Part of a small language model's weights.
Size: 2 heads of 64 (1 for keys and values), MLP 192 SwiGLU.
Architecture: LayerNorm before each block, learned positions, no biases in attention or MLP, untied embeddings.
Training: a variant of Adam for these matrices, 5964 steps.
Each number is 128 + 32 x the weight over its row's rms, rounded and kept within 0 to 255. Layers, rows and columns count from 0. Numbers have three digits each. The size before them is the row's rms in percent of the matrix's.

# layer 3 attention value, 64x96, rms 0.118, rows 30-63, columns 0-95
100:139070094148145123132096081125155227164110151061118118095089114150149100102130151108069156157082137073143168200139160203132128111123166077202091115103094141160135108114101104119104124130126097165181093093120160108156132126085161106113055125117125109120144141123147137103131163083128105146
107:147135113152091183155116113096130138154104203159119155080150111146134165143120141167124142109151112130173053062106159085122064136099145123114126109081107158151125149075162132187090060133154127060146149165138202143116167175090152119151116085145080120145110165196129118122142147109101088128
088:155037152108132121157157116165134143146115109124154145111194105148165084109148093099114121182112092152125133118157170167031100139129125078158137091136111108186123092158079101153101098105166163088138151172110145146159114121115175148125090117144192140086118126162088102106139060156130074083
099:129155169110082177111139111100069121136114117137122117094129141116147131133167170162134140103122112099133117065102157150137147138119132099171155111098224129193059162137118127119108093145135160115099132161227176149192087142138137130108162153180102115182112123128100118072117052075105135128
096:136154150135119080104124123160178119157142110085131132156180084116160120111090134067130143144156118141105098186129097147132118119101114106167154146112081133165076101108171134089127182131186076096117167141123211065082145131083111119157179117085119135178144128138040163139134185120106173159
100:120175117155077107104149125130129179123124145128137132097175102116130150081079155096104072124064141190072056182127148118144160113145144143160128116131114146072130145136157175099102165156037051160151162131117167131069161140175106100118187131120118134136168124102172144110135098174119157132
095:135118143131067169141115107038124107112152161137154138159203110146147100131131047159125119146168095170074113118140176123122119130162098152128060123143141117117151118164172163172130117085089159163159088213124124084119124109115155073134111128077159134099044147141179141153129149132118148141
101:128143078114115107093109174115182085085180126088127112133127117097120094172128150029204124146115167113153136121112083119158142131112086191152099175133080108121182156167167167084132096167122135082088115131122108099105152095144104126125178160170095128113128148050167151096138170107151136152
098:149110065094118073123114072094137130117093150049162111092145141116111106148150135149124140149108095097193152133067073148163151132106157139189158145120206134134085102176062152108113104146132169181148154126104121145148089130100143161107108152179125097121136130107120172076165092052101127104
101:111134132145160114160135117199115187140089069108190116124131110167130160098099112111148138107103059161167128106173137103086094115102170084092123128162113144175196143097119142153124108158190162167192135067085151169131133117074096108106086155144157120121134062107091103135152078122126090102
101:091150183159133130119102143102109106125102160143087153098146137152160157175140149148159171103118087102203106054116164157117144108097099150056102162121172110094099163137171106119163107112077160146078141110125080168174158134047141080120129101214145124153117142109184111139104096109127112142
102:119132096104135150165120181113201097129124076165110084123073153086088094134165151112158122111128212108180183150086082134153160118156158126094075176118143142168206104106161134112151136197138106105094098110128138094127110099136091136130077139143100125123133123088124195144128153095135174179
087:154111143115154104119119129119113125132155067050116151149111135113177067160135216049127138121086148092162129166091135175077083148156102088151147158135149114160141100152146161135124130147149109074118129102172195023095161107127158106091114136132112127146140136126061124114122138169165104139
110:112135128153113123086127179105182104104164155084126116190143109089128043161179164068184117167100142146113111122149122124149173132074103127125096143120144128159131117136147150041164060120166126105148093100128147087096166126112117148089102164191111111081137142088174126105131099065130171100
109:108125213206083142142131132122131129104084121192174166131128132187148181074118132143097116104119096142165100077095182089066073120139147113129180154111135154150135129130111117181082122089146154120134151149142182142121106142108115147151188112129134110123150194176115088113150106119122074063
107:105122140153150110110157137141129136130124113123154143195158145150135139065062101177078094138125143101111195138108083136138151114136145122131188131118076118097106108119084076159111189099102145193125163098157040094117083116188105151155153135069159151105108113144104114198116136178128067128
112:156162148108166158108134155117139171110142172076165087146142144081111131138136149139132124119115173105068171100141093167133145120117222115094126108120140133175153097134107128106112106153125137134102069149119103151194121133133175178097032166124125143153137089068113122083164084051106161180
112:127132200145155209126132128046182135166112123154125056131149160100094118118167097163100115103199169116129106106178156139140125100146153104124117107077158121178145146074123108124118144160103138142093036147151147173163121112135114123145085087168097125174106106150167134091136143076111114165
105:138130060136120211139109156087205113141110198191084085147187083137131094140096104104153113166137124135181085101101177107114125121122128089170107126155134115094146158091141156100111125156135126082146195152101092130094154143161083091137107124162156134114107133120154187181105183118112160156
106:093122093124166111133150156151157121129168145160139119103141177072115150157097066127202104117183161105101131108180092118190115130085087107101087144101165118146179179129180129075117067129172126147115106087146103158136080127119122142105118143145136113132111108071155086054133150062129190151
114:074192132169120176132124110174143166136144129116118088118153154092108166154118052161123122143190118086076151112101117133191137132116132107050093107125091158122181135039168077079128162127143103103121124077152110121142126163147187113101098129126130128105098098145198120182139173135126131127
080:122113146157116129105119088102159107169108185182177111150162160119117072124157084137110131106176087124164120084106151062095130116120194110178136124111110142137106112115123124099102078176087168089196107143142116118166154103122120105129090053175142089125102155161211092104189127089112115151
080:140156111167162164089134109123120137108115187156105083133123128167140072206155124109054122106096092063134124099052108157112109146141110133146110139148167096111168158114121085168118144108092118218151150145084126108156173122089139131070096098162143140085087145166117104171139134104119053142
094:122162138090140143089137102102118162111170104115164084088137133086097118089085146158085087157115141105117131172068066120120174116123100135134108151154151077091176095185132112115178130082123154109103087147144104160033189081103160156113126113127126144142106110157090191165128088142161195135
104:162163078086147053151115135170104181114095107090131150132123102116126073086131143129144111119159077186193114162110163129111092135128147115075138110190180128175127151102118165173095118151153136093128124202151176133086078147107104161096113164107122126115161101128064166075143171154108136163
091:137133138114124151135138144126095168126180023103122153085103105168153144154116137094108128104105143120077127107131084192152134157127089223163095151115136130158160109125143120119101122172038085110146126102127105172172124171151194138158096153112133161123140118089131144171163094111136044108
095:121146137062120116094133057135161143156136090117135121076139127147136134110196074147082124153133127072158108170108158125128149113154192129162109151115174127143123123159149167180078113158193082095153135108129123201130085147123189130088144152063153118176095159134069169096147103101107083111
103:144110098144216128106147148129135179129163155120152102180194149118131131119087145129087095081179139140119140111130088150132122145119099142120099135145113121093166177127085096158148092099127178229146150146090060105086113117162104124099053148104147123064092088097160107167136141171131173143
116:098193135133158076107124126095122061119139184177126191138139166184177145143145119212117131092172116145125105089143155113115134115104165108040149099116131145134119124126143146139075123151137143147133102112242137119075080110122087112174152101106088137140089131133099073109132109135159128129
106:131129138133117122142141122132118123112153129092121162065098142122119128137236198108135132070114136130196055141065171112143129142125109112082081155100164110150158187130160179108126114153091088111120080142167174151163167153098087114093205148179091125153172136141154123088130104125134108142
092:148160153110138106114143120138097147149082202123144096080125128104095146154134089146128133097129115126132169134083146181123145106137230170063160091118113153128149048114114123109164152200125140131115103147109106142204123129114178138079051147169142124122139092137157122120137064111110156195
099:173116119103120121176142115086111211118108153119169113083105138084131126056082136139136103121081100108107076086155121176137102163107120162191134151172138132142088202173091111178089094114108124121123078221115133139139128143108159158128091147197097104126136104097124139103150156073126108129
116:101181157157060167127147108145101161122095167093171149069137123124110166131147145156136125082136092151119095072128150130120093126148139125109120127068178161159072131125155134141143099138107098147108151093140193136179079150104154105096178158169114088197134169120065112060154086073102119089
097:169120147117182147162116104122146134120135169122163143106145156136142104075155092142111128110101140127169160118083160126060114119152072053079113117116190139118179188111163131171126165149125096145115040214125130114123158135098121064123164096126139141142116097198157097071148143148143169148
# layer 3 attention output (transposed), 128x96, rms 0.138, rows 30-63,94-127, columns 0-95
100:122172138104123129125082083134151115109181180167090133115135204159034116041085122193197107113181151141123125154164107131096137129100091097110146105150152116157067139157158116145123156099125133127113154134185128105066105101107132113131144118152163084140127111122068126142151133199103104123
139:136130098122166106135179127125102168119177122074084139139131131101109129090140104107114116139149130153107143190130027155167069145131116166116112168076087084087138115171104112162168160106110169186068142167132060144115132120164136157117139184142126146124109078055118158077113130155142156177
093:060184137154138113107151146170127128142103174062141124131058162132023144146143107163158124129147137128134129180121140145178034160134104123125144145105142094093153118136141115066129193116096128105104138190109083094114138123100102128163148161152148125135121075098172133077126153119166141183
111:144145154186119082147134121173102156086141159146044120160162134112142131120156099112110117126134111122130094200108079174147160119100109137118181116124043112115155174107125108144170188133125113114158116130086046146119129061134088097165152149107114120131140149093157132170089171210118122078
100:177120130114197134143124106130108121182098112202193077132127164167111174096126054175210171114141112130140125162138114119124130122180141086131128136095182133103148127123115123153116067128125202131099145144165116146120112087121172116059084138113108097127124063113101067109152102083138137127
115:127096158117170163129116146098163087169163109145194144146183133115152103145097115119140126112130091099100162132110125155105127108153156152101123136136165152079174115119109111105051114114182134090092137000155139141176103115089116191126145171083092122149079099148120124170161125096143129201
095:098144048107183125151172159145139111155136061078138172120058078116146122172123178079134094134090134166111098121127119125144056142156082136118078139136133167091151146109150157127093169158166149086096139126150169130076094158144160176153162144157164141073169073109119158105127141087144098125
125:131105118115142159093126063116115158173109108171173135141150055145211133114061101166090178105098091163122167087121144108087138139184144070112107122177129136138124140060122118180128135101144136180108108098123146146153109114125119112091136060155158163127120100202128126183077096108157102137
097:102142154191106148151108106097142137079139103131066112137117112133151103069140121114118159142109082164148125151196151169173140131090130089101134166131103121166129145078123106178199209121141075167110119160151110077151130086110072090127087101174194134090158130092128149170096128160128105076
105:112177163157104121114170176102131100100103153144098097164154154125087106152203140172108115133160127119155090151128152120152013114122151160146128158117160086148116120160123150089100142095157084110144158148098065047089160117170138120176156106116156120100112112073121139103104128127111176203
103:106183087085075111146160135139133144112106107172044103128114125098179104096142193108078123118146133099056148157078091155105088129122184127107148108140081183133126152118127134194139149125126164140158142192095117171093080139189133119137150111130068116088148139137076132127120171191131108121
123:160114146108112098085090108129093136150134118183132145135141086155185144096062137145116162108152110144109128082167155115111170130111114108171114107163074125160057138147136161145130108068130127177162133167127169146153188115160149059091128086098187156143140153155144099167108073085081136043
100:116169141117135131092117097126072124163071165195152149138149104182078154150115032197131122088192131084111098144149138078147104105140146102138165095157102110117127127095137158136128110092122161123129150185103097174145101088089136058150148103132187120149131071100169106138155165156139152093
124:122148113150109154119141062146131164158130110176150155135088099182140147104073090227113150084110090145120170095114109127101109160160129127138115127180077125104114120047049105153118171122132137172145109157136122148165116117151097095119150052174148143112115129160115193178071114092137108128
136:138142116118145094118155142138135151114112150092105147126152131048100146181171104087126122155136161112124137174102063148210064119125135159122107139052165097087130127153157101128142140073114128110070124157087063133135113129169118175144126208169118121135117120057125167091132158161132166191
120:164122149118152154156086192107148087116094109150145130111109150120114115157165161127195119140103143072160096100121202121112187118096146134115127093116181132169125134150203136058104058188122086084120133119112190143125138140045100117120104139132131080109159199123137104096150125102129153097
117:091158118170140105117133149210145153093103098130074111131142100162115108103123106142114158094151089123162118111134175124154165136075105129130103119149061110096121163100112116092149156157147120149150190117142141095171200155109103052149155056165168154099147153148116139207098131178078119075
124:168135129122123067132096148194110171074173118164089163101103155125155138097084168135150134110147106154145094173104062126118171130076114159164133078123069110131103160173154136098133132154144124104154178137123133117102186120138170093122174146080134129145162155110093078181101114151065160048
122:127137125090141119118150117118128103143197099108152161141067136122185107104098169190133156093128136185107156144134063154117075166185089131122107149166113099149114085176111124169065140135144160165092122151170199136102113130130167152069133161082149129082130090131110091070116089069152092116
126:174085121164124141123129077128144181127129108112064091147105103165126124122146112173067129141109056169157101096124113154062160150140114192159074186119092109140140124156071143148104145155132099120150157111113108076111204132190110108134153077145116154142142189159110184131068089137118129113
117:206089140112174136146144127134122135110162097147058121118108139129078145098130181151151127143120111122171078153140111128038178167118119168143093144109155123150088080182042169122116068152118142127141141125170160134091196177147085101163134129090091124115120145137077159102159138095089130108
088:146199103121114065139159133167123159139180114120098117096068143136157155103099185145141122133088119115168085186163013187171094159067118186104126119120099125167115140116143107123125172157119134137125152169125066106083163150126135152138131130092154130123129098075131133105086127124173131078
079:067179125115116147188136139139141096074130049096061218107108127113128118108167137142153113121161145108139127191108113071166075175120158097098136122127133126121145120138082107137153162155125159108100120189120136181099102168111104130162156123124141112047101141104149161075121189179125116141
102:129091136095147175136102148126117110128123072177123139133110078115152124111144111095191107110127150142137127079145214094117203126160170078140122083153093176173105109134153152061122147160156081141158156156073195142192101123118127103140074095099143137096155156119113111151135148057131133074
112:095156176146133102086158134102118113130106127120128120135158091170117131202165081111090158121138089135120124115144138114244062092164103164169144180067139079146155147121116124108118171028142125148122148128135105100142174106120130096157108140116158170164099061119166135119101100082151142140
100:094114126145140162144152086142167093164145099126138126149163159110107120146086106097112154122155126124115184126112210085042137120095137089041117108148135141051131153100181116118163122117136102103139106101137141170130114131088081124113194162167083099090105140176143118170127179173140160197
090:086121163147128096173154104140126135104184144131072134134136101135091081092157129115139126123140177206121095181177099118105208084168082119090110165120147080147081142143148125125187187069123145127075127145156059144119128070130120166132137168156105140140171080112134105111136126188133121092
118:128135132136129179139126155112125102094118054116115141128055150157133123148171122144139122104121075123166101062129184131144117145115173146141058134134110142140166099163139148076069161216172081083149151117115198099142181167093126125156145102139160121100121169120111135100113098036129107143
121:146122107139130090113174160133134156111078121091143142115118107139129117146211104098086061147100145057129092144085071165160126135103134225158133122136097140151168178158143137118132097160086119121132138172044084162096120142138119109170137135121114130164170138050125169086105141172129168107
117:102149160134103129115143083108098158099127141190057150122195116114173101116086099124104134107133119086067184161134075115136145108111184164166125123122066148132118149095124113135162161029156160152145115117117040141146105083176138112157150118116105170147096092156137144184119160169122155117
092:117187109146097061112149176123100169091123104131099099128165115109110152084122218094121128120166144103154087156156178154169149150065155111143145148117093127118099156104081120122145132151156126163122158110161113091140200203104128081175098068109151139103105106139120107175152155122112107047
104:098125131150165111117129113161156126124140096108072146129165148143156136133124073069114145089136087173147161125133163148136083119122062116087146099087112123102192175112132090108140252097139088116113117081109125048140171099140117159138149148176124147140091133131161169178072116150135126183
140:128101127163148115145149134131159174089144130119067087159184126118120107128158087089098133150156117110133112193130049140184110119097129162123117190067103095064159146114103119159156152092140131123106122110138019118125152090163096138168133158142105137142131091099122169165115198199118143151
100:102213140091152116147100160141114139073095152131082165086124110100134134140119151083146105119102113077117087176130088132163153115103172183169103123110109140217153139176146132064086117083103163096155181151106105077112124139163180088194127125083164136138103170094107138131150160131128129089
095:092101192114060133152117185154098109170081111166152131160127129117152103221127104160174146094113117097137088079155110114159117145100133151119107146169110150115178111125107146131171116068115134074077131179119100134141190061143110135085162134135067057101135151131129150153095132102179140133
081:101124200158116063151123179126175089097099106107160068112109166209081091128189135160120189154168113128101148147134085139176153138079110113151182175098135116083127142130067132137123136110145103152088150132152150165149075103195085112068081100109123128109139114152109145129148114100134141136
088:106121112144124132103104080071112096106170105172207180138132144143109170159069137100085102117155151142104177081120124084184077155088154151112110081154108140083115123120134094118154145163096101131137076102165169189125141146124126102118168162156150093171091177070118166153091177157161113170
076:158086131158156156171091076147144095095128127128195130111089084125066124109061186135123130161143157160132139158145150087172156072115138159137114141152144102068118120102122174110149122146133126141162120071081157156138115083090190121119099173068182156132110068089138088123148141190145172107
086:169107106150090123128072113120058225090133181128051164135152110104138146171131057158098136124101150148169136106152110113136190118131118163126093095151132146158128116141088129127176092158057138160150063128076082180130109114148148116118139108176090135117121166131143182147105135139121080151
092:131164101125129125138074075176115176128087143070018151145096077109156097154176128141122166122175129114189094145141116129083143145134093103146167148100136126179129140103083139166134098110114163124181095206072106098094110136116157109166078128154140112142142166108148127117162164145162138076
092:169177146152096102094087113146153177126135104129128086121089208162107119053094142134099170108144142105146130130080113142114201177091203085086168128112120080112134103091102103103111129149098097147149143097141131217161139143127076157127109111157132112193110165103107141130101166113181135109
071:137204163100128126095114147135118177176140155162108107105087144152173128088160087114107177158145103152142149118183124171123140119119192032156128137103123147154083107076134147146074078126136057142154096125115149139126083155183103146145085073126152131174110101155110105130159127095058096140
095:080133149145120139178209163179090104163125097131158108129104098080097147124092111106099153075121172151100117105191132110143088135147084177130073136179046166119125138146160159097168093124135063080128113128112129116137156106117155154132160160137069119114143125119154083122124201195114150144
102:123056104109118163137100160106131130104173125162185182114140101101172122142078155068150105146151171108127125154114101126110071095159071165110171068128150165130103162168137090166193158096078092069092103139146130138112136128124158107122193154118107116108135195136176167122142106167078131154
101:095110131145110137102149171127189109127190134165168089120111106139108101128116133165118127171135144212129112152175126073165092131136117111146139157111159132115110072111088142088088164133164104111097134088139148067094073173178153191166071068075144186096101128141107088118171136128099172122
075:158158140077150101144127147135082108143081172045095165088138150102189142104115181095183136082089121119115135125122187148116171102132120124167152109137119165182124161162146145154106032114109146098156121140172133095126126136150069155111156160069106106144156083183131150105119088101119075102
075:158112108124103147120106138120122135103164152174137120121120177128146150181091077135159149171070135153130141088150117124163190132089145087096140080132152139121128108132104095139077111134102105146107066113117099196135149079140082194116121195149107111164111182169103183159135148025126067142
092:143149131108124088094113138216111187144128152129086108069102099132135163151089127124129167105158112125124098124132099147135114134120191116132117129145116141145104084103160174120151150140075111102118112215113164188190042147140168144130143079075157153169155073061165075092136132125120125143
075:126173149084168160116125140101105089118097124168196126125130129089133157081129133153093131113156119086108124163148115134175134084101108123185159128076138159079140175086145149129177072163188128126136125109182120097114099146111096089121073127134198181084121065102093137078190134175129158171
076:154123142080155193172191098078118161159118108124136133135124108093099135137144111155142055125114116172150086145124153097069124139169068168145057100148133106120132119175155160132147117168186135115128139089138070019122147158067113132142139167124120139077142089148116154110172144161123118158
105:147065097088109124106074100102110149137147112119096133092117112167161137160085201098168111147136092187161158075127125102127119131146024147180092104141121142137145170152116125152185144125096138102177124128135131092145151138159071157117169205129081089133173097136145136121125050164135137124
096:125130164152114091140074131113144113102076175033098174131109123163143108092128149132139151122122103153143108158142140135167116148077120160168161224168128131087129161109077156174164068144125119134194141106141154103130117114181165093095072124137110102079114098116138154137128049188122138106
077:110133200120143119142075134133163054145121137120191152140104107174085112135104093094113162133151129148153145130138071160165095128080167170123105163093129187119129105141109187075109122168103057123128120140113129126199058162099153133121093108066135097179091158133182133082126162135152123151
085:121211122128125150132084148082108105114059131153112102076103070103210146087137188102122187123118103136105126155145184127088067106169162114142156130130104131107145110092084105143188194145124165156121083101124103106141148163141171097120119109164150180129137091148143119161102099138131084184
105:130101109110151074097154124132189081107134134096132127130130119199144080127166157129183108101126089177161100124129153112050063134152132180144164144133129083069108113179121129161113201122118174155082145182116116143130130131168127132093137050107097103113192104101126154144155063128097138137
077:119126196106144134109083192141121098081103148120160170125058124140126106148105082185078179141156128120076089139121136128183107126124087170173110174158125142102110127082146169172161116114159096118134114181131207156115104125135114087084151112162115103092150150118079120117141150220100146096
082:125112163119118100081103178098167125131180151152189090173096178178116134127087131160124102138140125173081108093220114156097179120092109111126140145150081095162066077159134154109083159121129098113070154089173126085137114104152132156140134121140118110212116122153138127137173090077154141095
089:155175113104171119170118106128112094115127152105073165136129169167091124103174068091110100102139151100125161098150112121127153149127178132091142137114097138153117095106096135131125110163116139149178103151123090138114109120163102127165144188214071074139112128088145208078147149227085087096
089:117097119178103183151141096116091124147170129154156117130129115133099177127134158043116141109112160118147109074114070152126137145120111146135085117150053151113168134172084118099118155163082062144100122108130063124143171110174114161134162131148114078196127219135174174144084129085135099132
081:122123073172140087138160149091100149131152155087149110101160121100152084106169174144171062177157088208161115099125156130109095139123099046152155133151144094096066123175102066138127156108103189122119096124186145086124120110142078148107124098145166072183117120153118133150164090139113124135
103:146139136195165170198129157106076102116105131120126133167156113059147151102124152093115110089114094088124152078139124131158134150099148118123130156139086168102108129117117107144186093150075114135153055134139116093118216079132081092173119088168138091139135183141147166164105214157107115131
075:118158098086086121125076157059162151123142107111129110099000111167102128125134129091150156172123166180189100134124137109093107148156085125091116127118104086157118095169122172136104195156137124108096141085188120099135136186110138167113121138167116160150141178168141148151143097104153079144
100:187095194168152166156134138182106160153101105115109093123109049095123137103103176151149189143111108087130058158120147099137129150179092107168132186118120121137151107107136138128107116169133109150109120123092108099188169136108131096148085117126176164054156142172157129109081103079073103082
086:139141142162129147143111138157128129105139125148115086184117125174166103075158127151126138162149127093118100156186122145163148104110141084162217201137147096135075096101106119199083108076151094136086114145132136096078089089169181091115037125087159154177147157099127104147123117110117152092
091:077027098074122128103144124151182096136167133084133147130106131188141120149130129142116140132146127175131130099125141068099103137160022155164091122166104144143134151149168143157122145080124150103131156140096168107103132123177075150131176173075064103121159153103130145124140083172134186107
089:076155154151066117097094159089118083164138135147140089133077160171091149171178131111092151132207116190147161095133130079152140095073129107100166135105118106081144155107053128092147109133121098150168161102191109139148142090154141134095140165126109095189098098130127109119167133201124161122
092:113109105118125144163110089163146145114132123124104110120089114084159103081084184131128172089135174135144118180132143102057159078122073140189200107108133162112148137079077096157186169118125201122176093114106113149119116121156112139145078114108143196086134063127128103149158151173133170157
092:155095159138114164100079134094126091119134110181151147157087158162163087158085136150101119137144118102106131124156122086142128107116133190142191161133110116089117049109035116148114100114168112140118126092101114191165153131161119129078087184193102143171140164097139126105073121069174120169
# layer 3 MLP gate, 192x96, rms 0.116, rows 0-14, columns 0-95
098:060099144113133117220142194170109198090147109107108145201150115139117170137180047072078122125101119136145136130134140080162112132102135142139123113111128136148145064146094124067130106174123131130125162136095109102139162160061146097113145124192134167119065135113171150144109139098124122101
096:183151199122061135139098130089122094180121113150140090161131113142146176120087172136085110158048061135145170149132114067094123129144117140158122101145116132130132139162052111126154137152124110171122159070138105118162183109141156100154165092131163147185100175165160078184136079131120120135
093:122145126159094107157148116140091171090091104102097158160080064132066132138169079121132155151142102088084119149153020153136127147117026167171101163116154126110141165117121116137183112149114175081071167145109147153110167107135152123120175143144180109138164110116174127129129140142133170097
094:141123175150190123125177120167132127163142103125178107113182143149105151086077126123126148073150204110141197133103091135172140119102126133132175190124097130100089127055146099150108143097131146164081089160116107117111170153170130138116112142112149171117128067067114080076064152119076108136
103:153159123098169149125145118133096168155115095071087091148093086113148163162096148199129135146199141147128148107109059086132128101154187132144135114138170141125114148182065160129147077147176201171124075148138129123109141122169133108113097113105141121069148107093102078076121062154127109083
099:142106201162110079160063100184147132122138124144076162135133126155160143063127148074110132092140089155150167096167146103092129111106134137134193142168018093170119152076081149165136148100185133137109134116168140188105155130122102118107133104100148148121181140170130136161101149164127096109
090:164108172145094163126135109108102099119119197139136200097182169156140099145179143165085098086170114101080146075120125109192159124138168142099113105108124140219089056105066179120101109121137121122135156167101189094143119110143146132090136108127108140095133117171167142120133101191126144109
111:122106168096089130110168141130084168129137135126096142128209078106158116147155173161138137153099117135074145145089132136130111099145134126145118128108162160171066122156103115129157060160147229149098128081102136130132108121088107125106203169131149150100128121046117079054156164127178123149
100:098128160099110162156173098120118104135122128087141136201165094153157145154128161193105073096114133139132149154141125095154116180137129142173119164161096131139157082175113215114074144125132157137123140158090153070126064125101076166193126137105043130144067118169103082096146142125128109131
105:131172147149128106095147151081188164080155093109090114152114117109196117067193142179099106185128149132156167128167085112128073122113108158049153172172162143113105146124133108152132102157136089058130127132123131143100130214116099110080140101074142129084124112138057114123148105122128127107
100:095145156083104190062160163099147114134132129125159080170139110115083173161063112102126128185122080089105151171108072156162087137166143140148126153157136114128154119118154111189136146094103165171128087103170124066139053122143128112073111094133134158158064102089092069107160130135122128137
106:110103066090094079124122103102157063104124124174149139159130120108117132165153166092135114110147165130161186137185189139141097145114168106148150082132124142132056177122120076132143142154124135080161121151147116054084125147123110118219175106174154115088080106113130120135204166156118151125
114:120132140159103113116204099161123099144126168098158089101174154127117108153089106095152170148150156125131152193143066088133140097085084156125157107121191093094147204147106081167207118118079166146075084078113139151129072084148159118109110117122080089173120140117129133148154160133112103155
080:197156141153097110114181159092144174131132134074124185109093088148112112200152121089157161111134074113132101114125146155159071077106133100155153096116130167130118145167139159120114117108184109091119151081093153113119151238117141088118106155135098131124148178075111101071142176119144077130
103:110136190185048146135203074147105159105144129143088136084122096139135119125186100178146109079177101155114122167094116180166065110165157120113167135119095165147109131099092088131121095105100167091118153127170112130135134157126156126131169119164099115152125112054075103114154146141176065146
# layer 3 MLP up, 192x96, rms 0.11, rows 0-13, columns 0-95
102:133131138057146142128129110134120116102091155125116105075132136120138086165149122166122118156161145167185075152124083143136125133144128179144105164133111055107143156222081146167158118079083186093074094119105175146138185119148061155122145106061096149140118100140122109130185134091162085153
101:110147167112129158103129076178144118175164087117104103098130091076101115125180130153173140156065136148156129158121115159113066124129103152096106127130157075200163110189114115188189109186076076144144112143157095088166106098146081136132123136122140122130138157136106121142107043182088134161
097:150099150090154153176153088118133111169123186145124089094125127072157168123165153143146106124195197116103127114092105121112149058113097075135152121132167153109120119129156103084115108102149123139108176162144208165162057124127180151086129165130167140120129101150129054126129170147064144180
093:108166057079071104130128129137110101129099156083134100131089141129109142125149203165140116120138136114144102090129191094153109087132136121178103127080166131157168144177098109170133158110122093100184143102182157048129148127125152120185195139146163080138192162119175171155170124126105100143
102:151139096151153075199117171095098119089161128102082100132171102117125109107170132130097150147196163129135122146146154156104119111123131136210124125064127142162107162173162174129157154159164162156115128138083081136161110149143141092104091129085143124119156122114083140056086151161141080028
100:130110139113125164057146088100067143134149124101118155153096177143134152160144105123180128175133155058147163154139111111206164130136137095177116098102125093122176111092137159084106127149155187158121173102106113135138099103135102123115083122164131114098056127111156209153150083042152140155
092:101094097150076125090107109156157130144136130126123084127152134098123090160114108086135149140136115146151161165205149110148145088128143151108114176122140113128208164142101067185181139088103134186174142111099068147180136097147101142103100110112078127154108049174160114212085116142140161145
101:064142118118150104153154204123122147117126055111095158161117151120150078065162125146072141153090130125083168094129055162172127141136137097163111203070108153174131158120129163159142093092117156192098157108121090113112148129160126089150101147143147154126122062094107067126134177114139104134
102:145149097184158153146110136134092172088109137151138113087149118112061128163141111111148132211078119085108128167068143122115145107121123080138103139120076123169131167200130121166173081112146104144120127152164125081117155172083121088157089142166103114106131142149218181082139064164138107152
106:089217163133162182140108054133073109156106166135122184149172106080118131128114124163140114107093139129153178187110138120105129125164105096124109179152165120082144117135157105132147089166061109117086086089160091077089144119098116123165093140203167131125078129184137127143127156119157124158
100:109083095075099171126158147140102078128117096162160091146104133089158123212099133080122093124118100079105111170163114131174106160127163115135143100160062122137163171119103172180152147091108147151154087155155137106182133121122147045122104147131071188144089104151139155166100093148086165099
104:125181122091173132105101137151054151130166092113125130162155195158152102156086077150091146088115130115130160128102108165132142116043166125077090144145075084132143114110143104133083102134101163217099089088157110160152122118058109114129146179130136096138177138114182090100127148124181126133
107:132080144103161068120086114051150148141088182119161163140093195103099111076156089095110088152143167159130151172138099128120161059153111165093090153133150076142175099122137168123089103145163136121116159192149144126140123148162132101089133181122129168153087086130122163158154106149172174178
075:199114103116150132149219148122144155055047124148144151128141098135153165136118114147123205130136116141117148139154108123162132110147078132108144161110154092136120122077104128116117132140138164121132137096137115132133156185148138162187113073147104013123118148140125109198122151146188082176
# layer 3 MLP down (transposed), 192x96, rms 0.152, rows 0-13, columns 0-95
102:107163196171132081101093112121116139130088089140171118107136062101148126115104142188144094147121132174141148130075160189164152124141114133147127111111065097154114119158191142095122123067116141134063087086179118123130141163140118117113120146093127147098166092108122059207182142159189099123
103:141139097155127154171133131110110145139098123180113169140095112168104092134171183094102132117145153130201045098075190101128137137112115125124159137041139107094109114090132093144139142163180190190092169098101086112118132142154084109106158088128163131204096153145137119084088122127099095133
096:108116099170123105149125163129171154145168077141090108140093100137116098134211165110107096135159111121116152095124155112137118106108110157133120179122140114159171129096200122146150126096111179181153175177152130103134197058060153098129142144161138129066147076155072092064121113072122121159
094:174145041109107125155136092135136124127094089124094129131130185152110125135100143107162129092122105134154091175121126140120190128161202125138096111085097127114217137159083103213130120098102099124145099116097148154174063119124128128141101154128112110127167129074183175140129180103098072182
100:096167152120116104136074140200170077143124192127157115141069168109096159132095155144089122124191114158139139078133178168126173090083058134147127116106101132153133138155152094204111130103051086117120150173116091174143121119085118099156113141098148126113154120149110136159087084151162183103
100:130083133093139191140144151112134119166167151071114125136096149139138082120114143134154131174188109124080185160168127174136137112065146180144122102119098091096091151153169111110135146168119105112163064156055119167148197122148196117145091115097133122110104104046178181113113116105091130129
096:085141093089192132112173142148142109116138138206089103145125092200131117083107184098150184145124117147142083145132107152083146142115130133139116105154042105146099215168136122150131134097196136089100165166093112111099148164125095096047115146108079127131161137109105127110137138133169094134
104:124184103137151138148137073136124099145125072128226096153138181162100102094141099116102178152169102107156146146121140130069153103126107139201118164099114123122122177088132167106102109129120069136170173143152099177115128131102118082148125166117131113063126091174137099222137120156109148079
101:062137168118117136163137152147102091162100082145114089136105132074142149073126160075174166115146071135105101073104130122084144117112155146081190178115180142177163096151109136130124146117145182137103158113185107168137124139086153146152125171134132115070104141134116157067116036149134184132
106:106142159164150132145142104071112078167160146027087120164145127099136157201141117198107152162117104136139110130193098152150155134147164127096147122080160158143079158115138109076108100178101155096124065158155072118148124124144126125142141094178142122104074122137092099103175083087159096145
100:109127117122130123166128172163066131087160099144201133144128100103138110182172155105159082075119126090094137148106150138150146143129129173080099204114124134132159116132108175142133123111060046105098118167142177153157093130088142148081105113086109132149208154110130103077138202162125140114
102:104136079040139112096160152152113171099111079160068156147152054101096160134121105114136105124106145183132118168126106115100192134128077153114164121159133098098149122173109073120122192139146117128099094146127152180088182157138099093103210159093079155152129172105129154107119139157134102162
103:141187134184132092106093156125147117142179120101161117043133102104085183105122151183171095102150087110099144122131166147156117143152068116109100085097191145131118113137152115133117035079151112147150124170141144122120168207147133133166158109130145109109141138123121050142046125126150129136
080:138172142119152099100225092083177162117100130149145147124104089126128113102123098135130212101173080160169132114145093133113218090124083109166090114099151167099135139166107139087138144098123158093085144136107101129139097184116114136108051087151127094190173151131138108150115141087130094152